Part of a small language model's weights: LayerNorm before each block, learned positions.
Each number is 128 + 32 x the weight over its row's rms, rounded and kept within 0 to 255. Layers, rows and columns count from 0. Numbers have three digits each. The size before them is the row's rms in percent of the matrix's.

# layer 2 attention output (transposed), 384x256, rms 0.0444, rows 210-255, columns 128-191
125:105139121150111134078174149130156143088177085112101109172093106150141204133101130135144121138144100102142099171161156138156135132055122101150091085116161108158108165074161082173092055191135144
115:182104177116173125124164180103130128156131109107140107132112126151139094158134127137092107114146166083150095100129128174106098172163152069129096155106074148147186118108145124108140106079110101
126:191183090116075089149097147129127111188124159109118081091106127150132206180103118088138112165129139075093199122148175161117139054171161172143152108052162058143093197071128071213195157152140177
105:145105169218106151129107152080123123140154112116143092118144163143074151149109168156138178094075149104139202119141151113083154148099153163110101122132097168135177080134128153119150176124119146
104:181138154137102117127146174102079157127096193081136087189135179095129149133101161134156128130115154107107156141208106141160122159142118161060140121115211111188117124118140142167166137106076127
111:165104169148055145126111136127096082140087136123119092147178162107069127154105150128234183101117130135133123124166094140136151123065155205118125190135112169119180052165134202137112104102110091
122:115111136105151138083143124110077098107124104083100149143096101120119144125097157151112136159053113138133178113165136178156134095127139146065110082121174115089195137095105128115096136095085135
110:121174087146119139132143128114085126147035151116161166140147172086143152102154189127107157146141111130105156142151193109131119160142114197076121185111140132184105116116117133212100103112111118
100:205118118126110146104152075103107169105157103150156130113117153164151132132103192128101157132164083130114155164182096112164112160094106133143105157108183072206124106111120103118093156127119144
131:147124118120141158121087076115155106136138205121144086148125175075115123165133144142127113151177162134116219079160158149155098107100133204094173110137124138145120122109117069185108148128117138
107:109093114108121108090084087168100057151118121178167162107127135106142137133165104095087145107103166181146101095096087084094126145060114150108157133161119077096143145098101111147146145136129136
105:149103128135084133115071063131161084137123177145147130061164122146167156138080148123126158102162130095094124051124100098132109084042187161089138137124090127106131066087079155119163130182133105
117:177171134133108112076065061122099113197111131102091150079126167126117158107153088131155129108123085059153156150152135075152109114193163169088127109158120160121079121114104100063155149109103112
114:080145088065129080151158120157153107109180101202074066122110102160089081102185099133156117144130103099201156105147109059160087112157088119122172086078141098057110120153124134094186128179119141
118:147100130129103150102198120100094149142118135040159145123088140105087144141139129137196166126114115098103135126130100166075165140085182153059131120137109097113160154130162145162162130142118155
112:119139128180096158133172164082106108114136151138134111176110099213129105119078133116194114167172092154166130124107142115115122098169111128173141131122123164138124139109128133084121176149116087
121:138145080140110117056136098105118134168097126127135158170176072092115077102162148143129115119122135027164142153164197146080146122103161104145145171129177174130138140111115082131113103138099070
112:196137145129159148125131148085150110145135113096118158093114122158104124113111138140144164141140133133097121159090135120117137103138168149121162070148141102130139070124123168090137075123091115
118:149144061101110133130118118121104140143108158113146119123131127038097174123150129081047150089115140133159131165097157117205126132193127118155166105136197124147102097103134123119147111086077150
116:066122101159101068115165124113114160148093076173130166143089107119098117090134177137143120133071140087173147141143127156144113166077097100127118045052115107098137134132132161096122077138158158
124:054198141177146091089125153151082121118151166113084118151124131119126068104123109050117120085135132189087093101142088096144093115075109137139133117160125131113128116139139215131132089096125096
108:089136090126169125181191103120100141119163109130136177140089137116088155112173176137124132111137182170088136125099122130067119124086127136181093110153102126159135230138091159204118129224112157
121:131141142098158144150076128175122117180122117181087106134150095140165153081175127162070114155199139169138112127088179082150095138189108126125155125145065122144126146123058115125105137138137143
117:227169128100132139063111127057111104125140169121089131196089099142112050085149145104109133150108120168128125079194104121095130079119119172117168148163105120142165168121092093110138100128123085
111:170155143212070132124128171140163115111136150114167118143184155136141140182121059134119064108119126139083099120085108117170220074073169107144122096161132163137115105152146070093188103133138124
130:084080151125155119153109169159114127129100159152137173093138166158097240141145097137106140107072117124177189132147124115176184088112118127178164169068137084150117169085096079191165149160125162
120:036130073098140162065108122155060113155138203126099115171159122061112167139150138140113131155148094094157162129136160147132150150160159153096140156152154141134140111161158099092141088064162127
115:123186080132161116145142102126151143154141138128095154148097143174168091141148110128078092161108103109147168069110181128185108091135116161119107064119102103138174125148112156057130132114095108
123:139148151140093135097142134076130121083137132092168156093158143136154134154174132116172147104111089151111133169146138104135147105122163131228111148164119120077198122115108132117106079114152068
119:061105093099109107118094110185171119131113069143116135169113108070114160106177117134141157095148157120121113176094149062105121174109116121130086174175156155097097151113098215101121126049156079
121:141134135147097119063099169084128109090153116111080130167086142185108146124112167121091122134102114121141120144110125102144151134075124136127109131135088102193164120111132124102115153102129107
111:149151130187120113119093141165126128142160128037048150086099080120116198104148144067096171149086125114125114198067168108098194060060161160152121096104078093136153109122200160144150128097104157
106:151108116128078098147122108082111093153072129134132149108088165129111108146119123132136146143093136087115141130146130097183176155167092120139139182086155137130130086189166160159131109122151170
129:142121166061163138141130068130129097086166115148188137138134083145132143161155155154120127116103179101125114075117149155131148093154126096120120097074139135111162151138131143107071151169128122
114:184126107189106132132187189143111116138110091051095122129144088133075173163101116085165201147101125121160105152140159167049151133078149136124075089124128147154166102074115157129105126132144085
115:076184106129139079127060134107111156136065144148113084094143091081178133136131133147045130162169090122081051147119145092161151162116051162146149081156139110172078107181132132097131135134074165
104:076154176118157110108101170156142122105166135100161156076093078129136136164113124125154138134125143123197054174149060164075081126221143089147117148102075127047114147152141066120179114159082168
100:121129098120194162094151073120090137091177143126087090097105138127118107137168105072082141131134087152172206076140115116100127094096153122164115146141125118144175067119135140130121103138173181
110:106121189158125101080143084077065120114127144188167196135190112174096115141123103108191130147131124128164141132137110192133087114119167122158105133058130150175148135136105089107117128176140146
122:091131137127165127176166149123120131138110089167171171190092121143120127119100074179231111148110130191191102160122137133172150187095134122142130190098091135148096163156110130074145118076149112
115:157178138123108169094147102141147129097172122105194158128117116205121121165142142143165113159100180106109145097149062151087076176129116145062094156139111183115159179154112083139138126139141126
119:107130092137094074131179161173179101124117087130139131134074111158082117164190080144139104179130122129147082076089101053128119120192081109156114035151128139085136193076133101091105145139167134
123:133108167152133164105131142166116119184120118150177132169148134139177130037101147103141125091090124102114155127120122110137172162159144121147162220142095110090044089140143128181194141107135139
118:136131092102143143113121058148141157139105124076121063132094144048118189129156093107082232101111161153090151129143105098154130167140141150062135104131156135098184222109092141116189125137101152
113:099120134135201128170180105180132133154092157163153154074133079148178166072135169142148107156128148157157140094132148155119107112138156168139153136129094137118180166164125118166141157148121121
115:170136085122140134105125129133096127136155119179212113133147105116120119108120150130143140091106173119106169106132106093163147103140096101074114093126172095180118125151116099022143149176144162
# layer 2 attention value, 384x256, rms 0.0357, rows 211-255, columns 128-191
135:106112091093120071115100077160135093129101165128114137130153133105131162102117107143161161095163120168107109137127144076150169101083103135092103079102184070087124106097165121121117151123133158
140:118120208144148117103139118145122147132111140074109155199137041130135036071164156186052130075146107166136069123122132107134103166152067117125143106198140159134158090161108140064109085140142107
116:100128086107184089133138100131113082058129145127110160143139115104139086131102165131105139102174081160075108146075144156145086182120108110102154124068108150125037185183129114122080124131134104
121:139149167110118139130144107148164118100159084133156188116110123114109106118168101235056129081112144135131117152125084088148135143171128125181102155068092135130103116154129136063123161174142131
122:053143071104119167159139121122142122091163172157125133098091108085160172089133078097073100178155139067053100140154131185140100105156077126139097131090149093107118181164138057119096186138152156
141:140151129134036132150088116100138157089112124137100133081169115092147052123139100121175158103153167118141070184068130091033143097124106088142183171146092159093079115144150100126113126153180068
128:086147119135103139123139132174189105076150094127111153156069167112120069176082100099132121130103154129105154119103109154188187090145124073190086111182186184122133119183083152063143170189088082
119:048145091111193102104146193144129100145133090176134068142156136099122096104100104136128143119110176134176116139112148122088123076174116093149117071172049167086101113107140123105116123104144114
151:183167104132087104165188176128095142152115074158105197128099142149127120137127097129108155131069080139138080146066116113094123146183131104091093132057119151127117145172102108055096061135101098
126:150105119156147195155153129115122186147122143120113140128141134134119102145070132166146079122124090095095129131128180165095119120154101149080130076118109166158121069139148195057137134112078106
119:108141110122152120089118123101086154107097122145127140165115130108092072099152138084113122168165135208099065206123131116100156130127102075185149085093169133117144174140176075136104150099128164
131:134125134168140126139161206105113164073149086074109154180115046120157117127108152163095097187108115139092137078096134158148160146139091130142155110097130122128120183138122169116118046126109132
131:177117219183119111100132116081095141148139166070172124101182149125202161155101176142083148093079171170081167159126116124070103131134128136143166181141143122188140139167136128125141153111179171
126:051123166102155110156068145160088185106155132160098121054172114121141104104129115155103087099125145123145082097120179173159134105203135131189116157089162208125133115108135164101099178111148088
132:131164149100157081105098120181158078143087070163091100125176084081106224139094167151071198124085162129100122168171096139148128131135128136067132146074075150088127128115135117163131140115152148
141:075094134136132136181117180135135117079175146143094102088063154172171152153083134095137115160165167139085085098094113154162111119164167194167126103167104106109155143182140157106169112112150145
126:057138142150081111127138126127046133139117139171093102146100100150115140143145176094109108097138162094107102151157174189109094146099047053106133196104099108087132139139139099136112158181159140
132:192148119161077161065178131151147081142159102098107103181097169159146090133088171157123126194127074148098119127143110127079132114120096103122108124178096101091093165164093096124107101141120105
132:152110159095142152169112131115144076059170156073133118091157187120126117132145075165117150117165179174129069143114109112100139108146158120102125174194115114162099139155136127132121234191056085
135:192098138114085181129165093112149127156114116177206152137090129071088173136122155168117131137097134064143201161128113180126139157163118098112089148099137124186154139146101092138132135154088170
123:087131132126084135098096162185138089103129115139139100079172159106119113122136136084153112090115065103120155110153127160144160127175117129055108137142161190151118072134120156069151134096116080
145:125135085187119123127147139087191101147134142066138185169126171074155087162092122101152128176095103101106133134199073124126199080104133108114113098179178181089178108139140129100157128134088125
135:070131183182117133204130127128093159139116047110097151077145128112134159146136134136109113132105166078112108192134159092091093125173139145156106096130113125133114111122146130143123138101179155
127:108104092059162140108120118156054155146128123163124126138105112110097124127130170154133134163117105102142104088139136085097095213102100088077174089095108110040126130093100137158108155136123145
151:183193167131107165107170145118060118069171110133163095164112099122147104110125185135179126203091140131134075128094179127122073124123130124110145078159157178117139084160142140132075138119113064
136:184124109145121077166091129152120148114173073123116098120069141198092115132076149118152101130121164127072150132087170121130132102124052090168131156094170101185110169165106167100105120139113154
129:150165116192048099081123120138090120130104114121148142157161123074082176104127166167154161130110160150190074171141128097122174174157133108102176165132107166105101105148136043158150151142139131
138:097119090112142155157107120133118110151113122192139069153085122113149121143170092132112154192164170053083108152141147148124119159104138107052146113144158126155140134120175139123168179137146126
132:161137117185171157154163164101188113127177203084130152150135122149137122195126107115183086131123126122162110097082076203120102108098138152151143087118154115178178147138138132159138121149145132
138:127130103092193137148121102156115110133110098168116106079180105081088111128149099123175123140097153131145114131124138151129143071149137108123141170135141128086084127127146113123093131168174136
125:110143133142090189146088104126084111109082161178137085169123118100125131104175125170158105152169122133160084078208121137145085152141119088060179189150146126122112155100065087119119143125143054
120:129132107071145156124087138161135119079152118161179192161161140101165082088152129125073165163112119152152144151135153117114157071134142115131108128138138031128130148116123107126106165155094105
141:113159074141127118136072146070105134128105149127046129093176148117131034080156124047140150129164073125185138115113129084075161174111112220153169084162122116119079132144100088152204109134130152
138:086097203087148131126095036180170111055118121157124095110174134133122145089139158188189122102135172113086116100140100132155072172168132129112167154078088121111114114175110116168130179111151115
135:137136120125092134107136103117135144155195064156158146133133171127099034121121111134152099147138108140169167104207101145125167067160147120108106141169182154151182154118110083094154122136177115
123:153148136156115151097069112101109083098120134114065056153116111178159163103152122180131193158143150136086162087130155104125152097074128155126139104195190157119146142082108191126132121109176133
115:104111157191113131159130214108089108142114113143139127109185197087145130142137120120134122123096124135115113144119125118094094166159128177122112111099135143148142182152096114106107151080119095
125:097102088088147145173127124143176116084171123137131111115116103051142183155092121142071170159090112140060112128120109068111167080172113096123146109164115135101081139106112131175148165144052143
137:127159101144140158093103118139135133125167111086111164115143118123190136106128109131112165124105096052061158100097150157106087114135133132108112096174160148102149121033132172183126120153123173
131:126141076140196102174097112118111150144106133133078127132129113108091092134127117102101129059184135110104147158100140071113221148127138151179137117088177155140110104102107176088135083203091186
136:141131176102153102079124079087141127116135121136127099127181108097165156143134171138158168111116145049185150160152121150160132144129192152092118183129074146122118058116137120167191095131092153
148:154120094120155108117112133135150136136082144114092173134081119127093128212092094120105145147179113151162103133167142158135117110112112107115114037175107116100164120094182119111058127143093160
130:147128161169043083096116167098128147146144129130124199125175107133140082133164157120122097150143054137189066168067146153105186136126098100177128161117190153172080130162153107079109082090155112
126:203177134204099127105104096098132120088128058101140135113092121145069140170121131149138094094142087144141132168148122116125210109133150115111146101167203189156131138156147164064144111119127109
127:136136107100099121096094156119139146106115112094107143152159171121138089179134123127082119166139133122115083083167133087120137163111156082125162119159069152116053151120115180162160163113127134
# layer 2 attention query, 384x256, rms 0.0359, rows 256-260, columns 128-191
100:092077133133115192116200114134130154099142173080196074144164163184154066118099120114153137111122116070127149068145107117145140121140082116074096102123146113133058191128080088152118160118135132
090:117181136163143163102128144118125086075050132137081190109086168092113103105140115093122117144110119165122123119166098116095111099168135154123160074055123179132096115111144132104091118159147102
101:122086137118086089116124122124065132119168108140190111136132128176132129143100112198106155172124099119050137090105078155124143108097143132144161167126093096087150095097101151183177092129154102
102:162065124112115126153098113138114107132126094164118154139098145111180092124105131118104115104111097115147136170155115089106129070123118157106107122116135112066158138050138108136096164188107101
099:158087071089202225157103133096192124104120115036134162116126124153106123091191128109145130134122119096101070056089121087146116130164089164124143116063151150130137122128134120118112142137070055
# layer 2 attention key, 384x256, rms 0.0359, rows 256-259, columns 128-191
091:171095119069137164108127120107159189104063092126135138119088123108130108165097113103169084129130076126137158161106110130076099070047112128092110141096148128130084087157102116118137215116138153
096:158148150182105115115128143162146116185095058133147131124144170104171120131078100123102095141082164129092222164126151121196095122081169169111169130142139173169135134079100091119128071093129084
095:161099167162109141130075147117087084084116172117181140155129073131134164156115155093075119170120121134121112156061078139165165042079146124129129168096106165092104136129170161118120205118138118
106:063141149150126147103101078167123090162177119150184070086113087155159056131160145111110125139079160122122139103190176130198108133112194161137118078135160134166104106144166135124141094125128147